Each number is 128 + 32 x the weight over its row's rms, rounded and kept within 0 to 255. Layers, rows and columns count from 0. Numbers have three digits each. The size before them is the row's rms in percent of the matrix's.

# layer 8 attention value, 640x640, rms 0.0733, rows 209-296, columns 160-319
099:122132068124118118088100132143126167098151157157147142124113112115105075153141070092133131105149092096124154105142161117074113161153152103159150203181125220131168171162087145072161123123185159147133201180142131195124143115138115062070092085124182120172079139137119112095135152126124159117110078108137124198192184153176101138131187130104123103119119145155129144088183106137063164143127114054081161149076133112109096131111152105122169123119119136161128077082212081130192141112113142
094:088153150060172121155161098110123114083071132184129144115122149181132097149087146118101071102112196163056148112199091094135103140096181073122113113099115143114101104141106082203120136142130157117147035140143167116163114163156115075190108191146091077112118133106119130168136094138083065149120074091070121161109191166133153142055122133119138103152121116122098180116085121130122163189116152128091140130133138117143109042090117137159091081104118121093150104135126129153067157163124140
099:118087135153149118180100134186113140161130129151123169157179211095187150098093142110147090114093156135105126133119109105125092102103157188087123122140123124178161152082140091114116136134070146127175136159124164145107037110138181082141191153147122125127126089058100114070146085161128126103128131130143140126149139099134113190133085135214121125106109095122143154136089106147091110107145130114186134107095094108105108213113103112200168122149182155076086123138169145148155101153127132
093:154112139140152073123105104144156151159134155157106131092146117103149115088114086107176121138105122099143207061065148147153139148140152078102167194103111060108099083049067133125154134183165139171150161106113119127124097133066111112104103181151113164135128134183160075130165119053140155158106136077161120136115125076117141124107171076126147121198132093109117053209151114106156102116176102112136106116091139141116172099143120126168142053172077150113122101109197088153064154126141164
093:093112085194145171079197149078127152179135151128109163150160141115137126172157133122145155134121118105199119158092078103154088176161134144156127134112177095125178124142115136129133109090088116099137173166158107105115153116135083120102128152120158098133132117151103050073097119079189090144143175170171100130032091177114128068135141169080102223109161141121146115152196131056127149164153114083078130137052088135029150128109069155067182154176135159143091128144141135074089169148101155
096:135098085124131116162141192127127106103134126111144120167147069132137091167117136106139072178100176150090138125120128122149164132164125099144133130107174157129148138152109177147141151151070069150090106185124176184095169113135134141165094135152184156179139083198146163114163108118111100131093106146079062166102120125127127107167154131143169111153078148121094122121151121157127195129118124140141115123113083074156154113136074089105094109117136153192153187096132124152109132161225161
098:053133048107141104153125064105090167157145055110131178141099172154086177119087134109128131120086117171116158108113152127132117123114104119145177068141143133189100127119159127125128107117087173096166199106145119143117134123143165103159104162145133147064138157174077141121071119122150097132124103145102147168119041111126141127144080134149129139127093101112141139163119163140095121189138092112103104111096173151139159138162084114093150079091149134080135082116137142167109149146066145
095:134108106033190111154111132106138160060163152171057168088147100148140162126069119133133129155097078125094130102121143126166121099121120125103136164117050135142124111103192162123110085145080232087133112095102147099135126098101141144116141180139126131139134132152134107146161117086196108096103116128109139053138078113137117153160192154088076135180141059124134159092139112185132117000154106085085092140103104118168134071088127143079082192099135143165119174092110143126171150169133155
104:155176140115153110130024155139159155195143170053093136128129163177165098134146177109105085138154146175142133136128124161186116131129173198143143148158203168132048059115181153130150099146160163064121068120125063123127133154092122172163196095131142129069088115161101088204163108097142119113118118122127147130115105153104143171107099073144107115142207134112158165087123113138135109129077129133136086177138088092135151125140157137152095151116143132096084126107123100161167177121106081
099:146134114129139146152023112103137100092081150174137132171115114119104099106182168143104141132090134128063161177073145133098132157091136092109141130103111224125094125084166193125076129128094093120141074108179121111095131106079164156123126144145163122030166110160047090154142151127093082133185142088105159078118087114104106110091108115131134159164172129120140075108121154136135089151141123147111102101107117106200106107164148071134095153192155148058123108086101104102081131172137158
091:113143064109086138110135131129108064115143150112125123087134097096169069116156078083192119044138144121111096150122105190099125126154126099111107121079093164094180074085046095102111151124095142113157157099090131121126143124136093110140113045156147157108163116054160120133137172124152097161056133155091096121193131100121148064127088087112171104121076146094111125132110103082103118045104089142147186138104133110136172078157092107166131112096116089093214203140146117095139159133097196
091:142101112099101117133024114135128063093105180197138173126137065082113086112108204122162072190156136220153085094120080118145148114116095079170161136164119117131156133164107151162110157131155106126119086138120165148131103153162161114041132122124152089125120128119106100145195147145085091093118152133090104086142163137181105092105103121146140158092036131106127156179124149155188157145129146138117139142105137173122154163094128120098139091113108096145112129101121116110124172168107056
100:071115126168146144138143109146106131089111127127128040071112110112150157133116075081154083119118098123100098132173099093099142109099140141080096151073117148097157101122073140103043056112186183120134130167110117187157133151135157066112137151142098192144115137166125168094152149133116080072126122136154086208078127099131124126140127120140095107148103121139153153071115086177114112173087120145196124164080109120143156125134136098158140130075141100121099136120120117138114132118079173
095:151118094156093158193119133051034158151107129147162080069140138098141140107107091166183095136154198082090139128142158101201141145113179124149124087158077136168139151150133113129083109047120113123159118137145146153109124125136182151112080089122194100140117121044154058101113132111173127163129112151126193171160105150166090079138098131098136105093116113118106101122094132171144126183137142149124151173142152164099134149136155112095090155144104152152111068205179112147124087091127145
090:153092091148104177150154134135123141149118157177125135060092143188115156124220082096201156176135069100100092123160149156095169159154120109094144135129108090136064145087073141113155098088118171079122157102119145113148164138167094076025168144160172097125119018145115110102183105207141143161160192095145126159125136149159093075103162130096144135116090133115127146124065104124210139126125137059172147099119123176122123149170068102090159103092147151171170150152134121134076161107097136
099:156181144084104127119133141131161179110092157095136122160173145145162087135148124133146116139212133129126079097103154110071098059110112181116079146170112184133127109153162155121154143064113061104134130092102118114164103130111128093166130149112116177125176142100131167140201156101096130123126123141155147158117186095136173165136118168106103077109126077173128106099150091124104126115154073086164103186135128169149103127140134166134101063103154138134138148155051172163132176159152189
093:121117080114049110075140112143106145103108169078147074120093135120164132130132084180164060125132107117063116136115187133151092106126140155166066137123067105080134078119107144181089156083145155068133138132105127040107125142111080144119137095144119184107139151134189132129115138092137130134137137127140130127168129129103108142114117139178110101094189160061103164137125138137137153099167105113060130170116111165112140139111147136107179095174176120145110186140066132138109096117136136
096:099107160079183142150144050145135121117109128120116110159063121124125119130110157131137132133146147111093073077121157119214158096120194133103111102130124074127108161125151150122117132111151125151167135110088145120115125185148107168136145090154092183146140153184133129120140115055182088078097105112150151119043084119083232103121126130179075092166153173139092150080094132145085090123133143172102132178129075152168073140072158132134169207116100137151154112148126118186138088154096158
103:135149147152122131135098149169092105135164080138113150078166129166125120172064174163196103205059133117146108112160160111141114071172150136117158136089140144099153114103128123108086091103103135105139102160150136141013129099173109110206088122129115104131097134132099136098141142180173082142140122172161106135089063153136141091121153178135134163147154131069127090131145123103102118106116129082197120149137149095094119152132144100104077125106154167125161180108143138094164092114116140
095:157100115124167180180133049158120104143121110077132186185117131115078129137086180146078093099066129165077129121096118141191132084148124097193106195110124111130085078125136067110091122130126091219122130134109124181080142116179139118158153142154145152121157151221162107128136149179154133079116119120097119111155094142152158076148079081187158168129145134182141082140123179103156103144128117125165135145092063123152187187133111128169141141095100205082082053165174142180106074108159097
091:144145118126131137137115048097104119090072178173128125151128077124111131092136128114078140100133155156184120133076134103118185114084090180162165126124135140099089112091140162148152151166122124151114104101150118114133143148055197156165137140115141108141105106076111172143196079131151204165110115091177154196136147181108152169090174129112180135119146104135164097163104151139146165063103052129140167099140119162096107121045148109161158086149130105160160124113148147134117135066114192
092:133185100109141125150124115186139119094137129106118163119147166143164060134106132097170120185108148097102074126123138140093154180130109054120100130140127088107153114118119065191088103122141117181110148118160128163089147094187157191143108094092142115161063066186117151110184150125135084106110163094137066148118101117154132163159149130136130106104141129116174128091072100070128173152102136112120157183053147104164163134101155000148122147135174115080159128082103140154118148134096144
087:165041123091117146182124119155111119113122102092140087150148122215136152085080175121198075157131116135089159132098153140079094144090159125112134118107124113144121191084185104072091160130173152164152149123101162133169127136142113119193142094113117122111132193175151077067077085122049120134088093178158136153088147115175107078140102128093153079165104150101139141103132133133169083110141179153077148085087042093112158168133134130092173166147110151116094169119165143114135142165155145
094:158102090105154137138055131092130102098124129199119151130115132159161081113035116220154126125099044164086121114143165068168133154150092120119137135075110116108108112172153105145097133135108126139158162056213086134192107156078110111167093195104178082139134141086135176105123187102094103152048087157081095139133104121093145139134153106104125101124168164135150142139125126122094138103163111140144122122169107096185093145108153144147151071104155130093208102123081213133089191166172121
095:065168104082050102168154134094220129135126134115109105097106151081191168121100133151170133213161091078172136103156102094084125121160103113168114085129066152137131110096144162184193102147130129104120103136103125102110159113128175114119089162165112119094160150132195156136166099138115130111103162180122151164190172149105110159083018116132061133130103122119183108152189082105150063041146082136064141144121144096167091105140135208112063168119097162117142170097151147061111189138121166
094:129107132125118110097115083162150146105078119132117103183133120147114129147130061122118104094162071143148135152106101151075175144060176164139078189183142127089084132079112105115235117082177202146110134142104110122144155164120049166104135143130144137162128134145110112148124112116128161149127133158104173144095139175098110134144157144082169144115107083116153114134110104163160176130175138111120118156104079102116108098134158134144115090122144151124128164118112094128102169107096140
092:159124122101171172141143126107081118121093119145169138058165116143171133141166099166136146111109108128184164155148160171058098163186172112080108152121118157118116131114098121115185133122091167094127126164182140157128136120138169130147151174184099189123110146159133118146110100143126206147091112157128163141118104048055082120110189129133099100089154098115187098201159099202152115072149155119105176118128114113085121125139169108154093099135138168109097104137141098077121156137112126
088:218094103103131077106145092094099105173152130102111180075120152138133126133086125122111102121140145138116148100060130155142119139102088138122162146181142144087064153067154108133080138108126124028100150148103088154189139097083127085133198043143116109136118107150143149104127075146145116095101140134213170161054126103114101156069147127143190151126122198131120111085154116129097118145102070175118118158138172117153136170134130087164199139110117117071114180180169071128119174082139159
089:061111153073146089081098178137145117141129093154130134117117070112149128133106149119145104082117117091117108133119108085104143074079063103106151144196149163084132091130135186162125145085139145111151158114082165139151127194148126163134089087075146131153196108150057120163165161071095129143156137148074154136159183108055155116064134177148125060091113189145140143158127097144089107085145139125109139127112150132140112159147181086122145163114119136185125189184099143103193179161107208
098:165201099083171115182139113101143124109162153094118140146120142108131144052099128134074109148172134065128102083119137094103184173086112100147128057114081118158175092104160124098076046164138103086147185112139126164118160132095149089124163092157115106159104096097194144090180123142101065157153168095103163097148128166088132138129119166068127181118153146109103138124215168129077076187095090074128117116086183157127135109169116156141166158148132118075100134136092114051129129182129107
090:117119136096155122142147121082102093139129151143122153129124156088147130145144159122106117137087155166151140118128116085163127158075107052132146105118116079153120133112143145109115118100098070149112133143127108111129111128126121071207109110216109118116097135172155129181067106142133113137143060195083159131131056112143119096133161140154147195098129169088168128183116185154165137132078049183092133068134124122137109194127099124125145141112155111132162109097154114146106102125122161
094:152134128102147114152157088085123102094135100116164175107098161167086096124117109102124142111101118144106134105133167119149204150117173134134156141233081177143146158137112195101133108152184104076163075115096129141143131143126116156115102174142073156151121125134166212154166063098219150169083151149148110137106147141192117203159121167166146150094111108123170132138105073126150112102157126155075156106100149128122072096169155154133147155114096076153128065095174161138178136123069154
095:091134132137152155117140127097120154145169130107135129098187103110077181133112072152125138098143194162111092154106154190097084132177166089136107115134194180049129163171071103180106111132091114135136129090120106108147196114081126131136145137164116144136171160120107124104067123140131110151161111144057138120120160136113113147102107163046138110121076096150150153111131126150185181092088136153130107170069129170133074109144167177141135109169093102163112119160172116125120157133174104
091:099049113139139177121093101240112133180094144083132102148123080133107086166151173152118130092154185162137175124124065111152081163196158100157086144107128160115126129111115087091132158131150078155083062144192160085152138154151157121107146187094059147127108162113130096188125120115085136075109089072160141064169138106126168156121136116061078105095124157178120116148121095147193143070076120154167112091080095114075162140096120126130123061125118169137122173186113172130095138125189104
093:144148114149139103105168149110102158123118122113112179129158095121109057125153098053121141088084114087141164114059164149168108131128157139141136171122141149096135092080133056133181098097142163095144153102105151204147087064125117155066196147198165144100109137132083114148134087100145136149174109107078121152156213137130133150188163165060138094118126065152127123178115096133104133171137149093143136170111125145128218157101185123153154072116175141117017122142186135189153134104144106
105:161137091120141100085149108155133159103115107114102130155047111107101114156144159124156108125128166077147115137134103080111150157153084165134168140112158076142159135173108147071162077141090163088194191138124169170168132107146179063080092053132149106158168165067102145098110172118120192162112120134204121126103154159178103144133157181112123089077125084089086087100171153152133125094136159128103138127147092127167120153159109117099145138138146108194120113189125123144117127156129097
098:115128102123143138074130114109151181149167177175126141176113109118091140124192103114106125163101132114222233131136091116078158181154073170143177130202145083112147084079088169155132148154113105110158092160133160097139150109136148125044140099168153110146152088087132113176083151153181155117101087099130137116095142157112132154116144087107149122115092148190179138216128112098164144158157116128139094087061129080140139131126121123107127104207138096126116132108106173177153120105124120
093:074134163071128140084096120098074124172096156151142137145126122075064116142100104113085114098116161131111124112132130108152158125145123122151141144146134138158117125111163097181096148138101085143128076117085109129109162131080136137025065095169120183127157149084097139104174101123140163182108063115063147125165139140056104156162115136118188069149106091139148125168065108134159125142102094130135049114141111111084144079151116132190173159119149158160123120094161150100085143121111160
090:105089144180138169091087129178085114133100152132067089136151132127113144057140100160160132107124118143152084115120129193185125149091054087156065095129161138111133133084176126065125151143111081143085191120151046129114127130133106132186147164178083087170116170121112149097187096117190166119185122131154131095149115118165178098168142154150153138094145153157183088160116115224147157176132148113109162110121114113082114145088110075138110138113161108171145133123130133090080127127109114
095:096087140084147151137147175138077143197146087099074140094141113116145096103104136124152065122118075136124121058059127081122143165105112141086125133133158104148112101201164127120118102176122156113132085108129109092127135107121106098123114088117088062140132137122142151149150159159110069137142170145142053067151201108120163087148133147130099098159118072109104119145110208079117197107119170060133134112164112139077121152153119110132179115069136067101174169104098144126131130093134150
099:099138138118127112127089102165143107140096097120134139092093158095093144138120100082136147124152165163140097153107210098113106149174154103138144083094106091149112108145140075136102175136194136066092117113174137177101105113181109116147085132140170171186133167141163161095114142106111104166114162189128134119146103130180119107124140096127129087139158169133208139106061122161127154048134136158116143123166132109183115103127131118067163127100197129084110109119217163122125155148125117
096:067142166149136095139104122130103203120126144127138165152075106174141125119143107138146154127153164116124162171052095109171136167108171140157165081115078117144142089161088125128076125097103118173098097103068119135143152154087075131119131068139104133053150201121144119129084082155143085093106148083085120126117118098116153071127105080115083162176112171114089137105055092083113094164055107110068213147143141118096142133166106152189109160136053132024138117158135129141133158090112064
094:082153103159108063199121157092115094116155120115110143066130109150092137109095122162109135124152126126119161061123103085184136105156152108144114151137146134102128134156218160145197113145126159062125085126163098122111118144110114093161077181157113156171103076089098115142108196070128112103131123108159141077147174117126103142117101106119113157132141234105094140061132096164148106179088170188090145205145147172141101159102134113121079155088130127089155137086129092144130152151108123
097:110128091113154200080150099159185139120134141127121093149147110132169167097095101132151120108142154131173153138138125095138095141120147138154110145198073196083144092097137119082124122106184099137130136127075045090162143114118114074056107075125129127117168131184142140128132140156137107138116101069133174162105083099092161118076114143092152125107110110071054170099152089146150103059091117153126171135165154105155059079140150130123108160122120148196164112119157158109144099071178120
095:067176073105119133103096169101133196151102159092116104133093111119138173126125128116159154105117215141176115111102152168115068092177098085082087159151160160111153137123155154191131125113132092178170109149141086156176112160119140161182141117123140133109114174157141101107113066087135169132133175128128163081115129086162144090172183135117147120089121165165163100145107162193115073109141115145147154078159118143131152146130144123083146146123072164151082156116138138152176111113131126
102:140153134152089134103094159157128115079135107148116138097178122119183108141103171116067106123145109088101102134170125105118139110142132147143101146084130146104084101168176114153150118125163087096115171089115151086116097141120117126098149140173172148133133127141120112100161150112074070167075147129196074131076160181168073102150101115158150094172131142103165151106114108138141154114153167066108138141098150150131187111137175036112150115102195101174168190128132122147100137127097159
099:103129164128170104161110189174121090128143096151119133187126126148136136129108142196121071146095146143071112157127144118164120168130147115152132179090121098121101130049138101123142114115127133136122073126161189115054216133047111115106129168163181123135151181158125128125100127062141073110124139126110130178128119160148081084136115134050141076174106162125096082195132131162170141077162109125100128126104145103136078081103118123172098117053179101132173063135105165114136120118156093
093:126113117103158090151129129184161046136120103084148045143081118102149125172139124081096096136090132182109123107145161115165155110160139114131124141107118144177111133085105183101151139092172151197140175046126092128137173071069125078100119160154133138158146106166088151077102143161129133131068142122112099144098160122131123123129109110151118178145128132164112088172106174155142083121039150140162177093135122121156110124089105091123112117133141120111161138180184158160104132133115136
088:119136162143130107186107079160162120148111112048146130119135098101134136212140146104132127116082177119172163123117151054139148117125086113120106082139138165122110078140085150151153066162123155091163102098143177104188149130127123151137144223143193152119027156121158140158149141120096136129113148060156187128105157140125126111171156127121158112121183126105173127138145151146161128159105150165155157148187173077145129149108157130113143133143131129087144121130185123102075135143125106
085:105131105085081140122131164155126118119155149133100096130164151106132134129129053137110142171149152111101158127111145148130103152155159130127156149131157123153152142157127152114143134158171123141174117105119149123144118139157100103113138123116081189126098069166134151144105147135051156121169148195089152098127145136031186102156125143084103160175082117122147105118066113112119056119114159133141136109110151105132131099152076080138184151136129115172087162138092122093065181116099140
085:136160142095141121094223146147136114130142102114171114149191121083179144150078129128214126135093161121094106151151123184068147100141182070104166109148121129099168107134115092145148173097142117166080129147153095120105081152098115152133133116061158167121096127141147176110168075166127127174110101177073140132108139150149115045149143141116055157161152128112102134186131064124121126126175055122151086088077150150124116070132131103183105113136131155192191128161220117188167124154169112
081:119117123120118073112139116121086111106149127137126149110141128084194111142124114145131148155115072149133107137116075091162169104098139081105108105155174168171106128093135041169111106185073041129111135173142154153096164134128163123126073153114109155155113072106110158146109089208132099138164157087128149110140092111090164175128117100114124094175116162127164164136096174092133090126095135140106119147179105110137170133119076093133134122127129082149169100221118131110141183199083120
087:177185124133085105200136083107116120137166136142155171088138108067166142138138110097145191116144113067182118126141116076084104080175084121137225149097179114088109120050138121121148150116165146089165159153136156105137088146166109155176165150104123077095149096117124152112119142117137172137139176124103110163104147150137125076080172154110101146152205118159120042118153102124162147128118122122185147115103148150135131153124178115149134115093096115151118097084183135121171147097148087
089:139140098125070128087152109116060161114124117112050111124149182151127122115125069080145169099152140093146125144126135139137150122147160135127181169097060138136097101159074125112096095112106094118123127110070122138107130161184136130118131123158119139108133114125161107123109093133118118128179171146162172093093132105087095084102051124161150121163129165094107104114132178132137116127170104107151134124179095232131175118152125134143164088141121111146166136132050079154143193120180110
082:158091092142109145127153093162136120135141106136124112163177108134101110141113140169088123163216145147108129109143147133179190128123117165178102111134137106082120136140137119137074116102102171132131163149117166129166074111130112183108116094124128125136062102105191152131142091146127154095140126117171135139129103115114124134130120146113079158114125099189152178116163122135106133130173169112168074154138163133140158140142143139179129174101131105119122113117064133151104153135069117
091:154143116068117146140135124177099154167193198138135175147183122156113115058096069098147137175087163130177169089127135131146185063104132129119151172151118127107074124179149128095103126079159136102134061114099127107130202139127102110086086069149112160093113120170072135119114166093083098186099185129062122110116148119174117145068079090139151121142141146128104050100205137137121108151061159124151159069120159115107076132175147159139098109107177056111147117179087099094145107124134137
088:107131138142114119070148143133093117111129134102130138121157119110131165087172128053118172149159128132120101177079119177131098169121153066159122102085088163086141097158091138118184126180081119131167081073129181139179087151113103165170151118113110212148116124146149135138184193081134140121081150125134135137110126060190085097148116128084119109156117146169114152051062146128125173137138149137115147179095095167097140161142111140156144143137135092111130167110160096112167128115124132
083:182113130087101155172158147161162167139160099142127114160119112175114130119091167116197131113169094140107059121105061157162131147119168129118112103109139115129171148152158053163104095118144091054127091092144099111140159159120085083116125186103128103120165128173119066090133054118177128176120155112152090123078169130154173098100095113160094084110090079124120083126157090107149096129170089145150156173128159084145096151145132087077120124165153137142157128124141151118087108111126168
085:094082094086177085154064119132145190118124105146108165113119096188120053090167139093134136086173119121127155132123161152115186135178168108173060129141129146132099134153093122121163099130083130093136141136108142134113123136098151111080095129076170086130112144171162127108138105109141100117123139126116146115142193107169166121101154159084174143146183112095089097144099131115123107144090100114133102126135132162144200151152084095109151158127106116078180127067160066134121114153143148
087:115122149153139154180121089127185153114134129144123119107112092173091097117141156093116143138136128068113127141120142103111072165132130137080144111110130140132139119140098197114123128120129110160130115066106193131126068121108122129094056185120153176127071129128071146136143103161134062152073101116099187142107111181140126178126098106160168173153169100140105134119128171055087139073121109139137156129101156151098068087165120113140129151111114151111094151102137150101126137099146143
081:112105151125101056121156140100083117116135090116091102149130111134125126160082115154149137123125157127128130113119132110066109168129163090151124167159123129099175153142065153142163177120124092092095074153151183124128132090111159099176103124105104069188137149105133085087127093097118081122158098108096163098166143090197103140055056085178157119090118114192187194142158112170093121161138042128131151150058108146063162116091141142178097077128168158116095060143147169106105134152134181
086:132118113075102119121122158084095185115183097097127121096172120098135145182063120096108138113115154104154101158105111135127148164137118105150159132111091116088174098093083104162174172078078130138095097109138188167139094126120112107128205155135097121126153128165124059127147156113162087094060084163119097129135104144120105158076099128181184138149103111102090113148128128089146105147113162132129132120139122158135126116129157163123193134121084128106115149080193136108107125120135159
086:120191127196128156132163160175111146095156163156137143143126160095112074115057120086118118109129133121176150143094115076153164146143106118122146140078145048149169091068166089095118048130157165135116113111099118164138123130112079110091145154125095152164139158125116150107135166158118132126161189121102139150144111197172183172152130138067161111095160150073130048149142130121113167060172122079152187166094142156089113095133120084117148122092110059073177186136116112070155203130186130
082:100141140145130131109136090132144183124210128146083153184096090123057154112129074090114157139176151091158096123139129113127119070150127078143102136102111122085131129093159097066090150163135121125117115127137150158133180155150109111131143087146157153141158186183086066070136165103111178143138132139186136178089116146125106097133174109189102138157176162155117036125112183111150096093131141110155130156103130112098133123138153162151151137111096075142145106175087136136175122122112144
086:147156097103160109153108155148184143120071139171127109117059049134138162148142146154148109063112175115125140111165097087120141159101127114141130124091130162118148123138143130175123090163148144135106141159093124123140110136160167115128140156151119062119195178114157099134103160127157116092137137125124102127176113147121135111135069102201197147147171151148198109142116098139133172088170145179125109118111076110106137171131124183145141196117193165142120196132114127124114143145174144
085:086112114170135184093150151077149135049088113128103108128142152104144224069150137131067170126151129105136179096114126100171138133110144165129132171113074175194178112095128145152090120148111112076129091192111138187151149139116120126138166119061113060194060089140136097160126166156126126093153189098125100127059139102160142113130114133153162142196156155074126129158184095114138111191137137111189117124105167119119136088123141174144078145101124124120112175184148058159163094163157121
083:121097113086152154097139161131043150170177125128116124062093137153124112136150138147137094114138087111137146137114125193186147073139162062127110159117107106145116107126073095109132167135108153080120166102148065107107126158119154146108152076143167111146124197145138136095085067115127124159173086159139143119100092177153102161122108149090092117147115104075128136168154128149129130090112084113112136134147115114197141150087141067074142125102141110169150147235110079146129161119079137
089:117119134160091129139122080063100117167112108091072208074132116139060104083075126183152189089134134074092113171110086151127146120140115153154095070181121134151145116152108123166184096157089159151179158120056056083143075124093139127108189144120081183006098109115118115166108111147089134114082110155152096096141147072122102155177100152081102128142112120130091127134177107164123149172174151131162102118136145151099124145136093212146115189161103152059126131114091138145162067115197092
089:127170093150119141135098117127096145172150143128122151116113096111149128109101097151159186142120120105129146145178031137170129048145052142105145132133109134156112173141160127110170135193147099159101112145145094187098090116157162179163124071153151098101110078107153127192055135094114145149162160128106117085145127165171146143128156111208071076144203160104129103132118102169117138153151139077166128191100137120233155145062117192121151104110107131160113037101096164150128174119079068
086:126165113129078138073128112195082153136144112102106112088151121154123117126128118187152135168137165150133106125126114201165055151184145146152104067130075091173120114117126145152170145089084206132163131161129123067142125120100162092118114125103111140159124144157122135170153174185082151100123118177057162114106143063134154106091101099036107160129198003100132126096142123142063118118109206096074152146174126136201103063125187094080164137090172099121085156118178175139105120145122213
090:086115102149098077121062114157163129136092138114165084090110155180147134200104086140101097102077122146181087108110158130164144130148157123135094102131079129161171098103093124049120071119112121080064145119143147121075126169187133111112145178173156107164117133106042136070135138153108146114134131104159131158108143181157096144150114127124057105164094110106118126101109141112074066115143143064106124177113134051159098160049122103170130112136147108125014109189101123142167136146123154
090:058135147128174129069093163149175144172149121096140113111136116143154111132200153174146151096063118157128112169102132196149107097117124118087158131151118189104150106130122093129140120058087138124145146129088127176102086145177159112168147096119115164168158114155043132097088192123154124137088108133146122104098144087074080121168164103141141114141072109139116080114154118080133163167134172112150154185115111110193107153153143192150132146098152121131136100148097097129156171133100141
092:154104122116132083095126171219063163113123136082137121108082158106127118117152112197128115159118110149130095098121146195154114171133138056129167185130104148146148118118170048124131129098137144139108187154114142127124150123094178120140150179139117102129116060129113116165133120155181123116143081143122144156152123165121138125203101152132071143210112110110086119138098161078138131170128141090101131194127113079157145067164161084103155138105121196143123106108117148140132123059084099
090:063086090088152048124079170199102154105077102115052060105089097118115126120139129128130109129050123114100111139155058200152191072151133132098123121108103166123110110154149139093185140115094157169109103072124096108137179176119129161167144088145157129112174095147109128152101124124128134095108150106103142117106117131077152166107121170132109088097138128149147150116137142131136158089152121148102123161138169168143127080137089170126152133139137071123132104163167103152178111177133155
090:192117062043104131155152157078121132136089117141150106139097161178139086100109107156188131095085104121106160169136127139087164121159115169144140099132079153119110092173122125104106142124149086088076070160145148104115161071085069157115106179159117126137129101087109168084151138129116105201121137153111167106137144167146132075106134164125149126163166110116077180140135107133115145176125083179167157123129149171145163137121105112145119117101118130129172112073081113111133151091128117
091:098079122108105101155096110115088056130131167115155136116125107088154083123149122117063087157101128154103108138082222164157134147159114110140151129121145117096091150159126136118121174154192113107093173102114163141119130101107135128154145120097133144190137112112159164146185151053123098107103148083115145112127192107135163109107151130151181118089184156155083103115177117116102116167172131095123157131127157135126060153129129111148190111136084151096159134151115095172065068161093128
092:137118035083113143149142185124112181122151147141097095109084107134111119109132122123055142074129192067052173152098087151157088108151108124119120129120094092116105134108155135178085146128115116096164150152095124083105158141106153141142159150079154114149114091080174138139167064092140130150094119154167106128127138111133154095129153157117091113153133146125132163117149087124107149127145091123152130092129111109068129130106065148198078110146103124141094111105095074160131113117108130
091:199134076120109212113155172201111059113171135125142116096170091123173104123107053185132099056091101107152168078145100123136071123116128151131155105080125142210098117125135043158151128101138121138129072119097068141139143129117115096141104101176102106114093061142056142150136137107126116093108129164080134110103096154109147182124115145109089117103135206133157167115158125126124136135195134163193201154059098131133140086155146087123141083093130132166158143102122139189129115114163128
091:144124127134121071125089123156147156138108133100158172160103133145105168179143102185160101122151144136117162109123188088188095044139120063121143125165109133173150131177104100127099159122081093122122093087125198198131124189191145127122080090152168077112170175076102109121161167083122109167096127106108106125066160141140129093088133170167104125152061153108141154125114161128153115146062158161119126138145109070095136135161154179099119125125189178133167159164161120129154123076162116
084:108146142151100128136117123143107162139117131077137100170134174117113128134111159120099124075103150140177145067131137094165096115116165139114159094125140059110177164170133134130063150159132133121110099096199159135101137177113162061165128149098135165089148121186113185159118125079158117154111141164097134132185055192124136116092107114135095130141181117154179174089126116122109101135142140162107152068072166125100090146162130185094137139093105139124089149088090088108118153139129097
087:146120180107091075143124130140115130109130132165064143153104171074109114123135099081158105082146159110147139130132094124166131110140169122128192114135080128126147143110114093123145141142080097137084145142077085186116079106117064128130104137091096145139168106103146136059185099189102043122180131102119097109110039122126080098129119092081141127124090138036174178133102158115120159171103149163110201149165131145098136167098110154094144071118112141105143133124185108149156131117128091
082:137135127138161134161112128074162143113145172154104102162119108127136112125111114194102102122139151127113171178181149142069097138172183137161118074128093159138116079155168129142123125120109207086059125224099091111165105068108104105142115123195099097117171113104171115043072174110090175092147120112204157151130097111137132152095077109148153059084101172156163164072179168079093140163116132122114153125173109129173129151081152088110070147157120100063133127126153081139118146100115141
091:121075129133141045149097141130174178108155132040138161115181094108149087036086065095142091098142117171103141114113177134077143124118163140146139146148158126051064125088161146139112152104136167130116061141146115142116132089148095184124094167200149122210132157140088198069138095098153121146122139096174212128131132122117149114128144127150170123107178106080090129129090167152077095104138129162148212075130138148129146182129143185135157095148166174073142161103080104154048146103121087
088:138148114140160076198065187108106111070085136147116182079100114140110109099132123090041131118102119030105113197075183067158135129126088115121132142092164144156137149107161144197156121127127114109125125170160157140117136175142103129081098172150121092148117137115208114107170188156072061108113163170118084155149115110118064114144165100071149092123229167096104076118132143072099088135181211104108126111179087146131141153138094146176081158162145138067191104111124102112085139115098145
093:147184099119170118148106219132110174149139137142130141135123105119127131163111138119163127099114163051167100081117078119146085141116145123160100104139164050126149148172137153154113149131161123163156147132091120060156151134145163135113174147145148128118160120138126151174162129109102161096104177148119120155142156137115134107126078145199125122088100142122188080059146142114066110060104147095109123114127189087169152076193127138120128167042132146116096185152188163113156115081134160
093:117184164177138139115136135075082127133144081057163142121132129137103120142107086166075087127132136106164132153059185071098185124055153144081105101136113126188092143160089111174066124145199155120076134107129096151149090187176117135102107113149070078097099145108069148137109162137141110104128165073150111140111137175096133096140180090186172114097115175128182107053148131119154145157137150129142187105118115134146156123157089134124150094111151122174113111135123123132068118018125177
083:110141119148097149114078142140155124106140126086103139125151108118087112110133146149174153134102121118110113151115039128109131137089113152124139159124077126152065097128140139102146129144088158061128094184140176107115086061085153132105130157095109106140097084178140135142119123071160144117117148153123182112202138102183120084074166188108173114126143158066159130106162058163127090110131114081127127219082106108134151166147113144129159131172085144171086112093145156088110127114124172
086:133079143197096148152131107129175119174172086114175085133099146181108137134149112118123090112155138146145124128148076180098139148160098111087077106105136138063165144116141111109165197090096167167073099134105124117110101168133104095103090081108137076071175171175085131136118054126082143064082122119245140159136187121097142107122110172173104078137129159142169189134111161102101128131131127158093107167093109126185150136105088212133182135124128196137154116161115156112134145115108102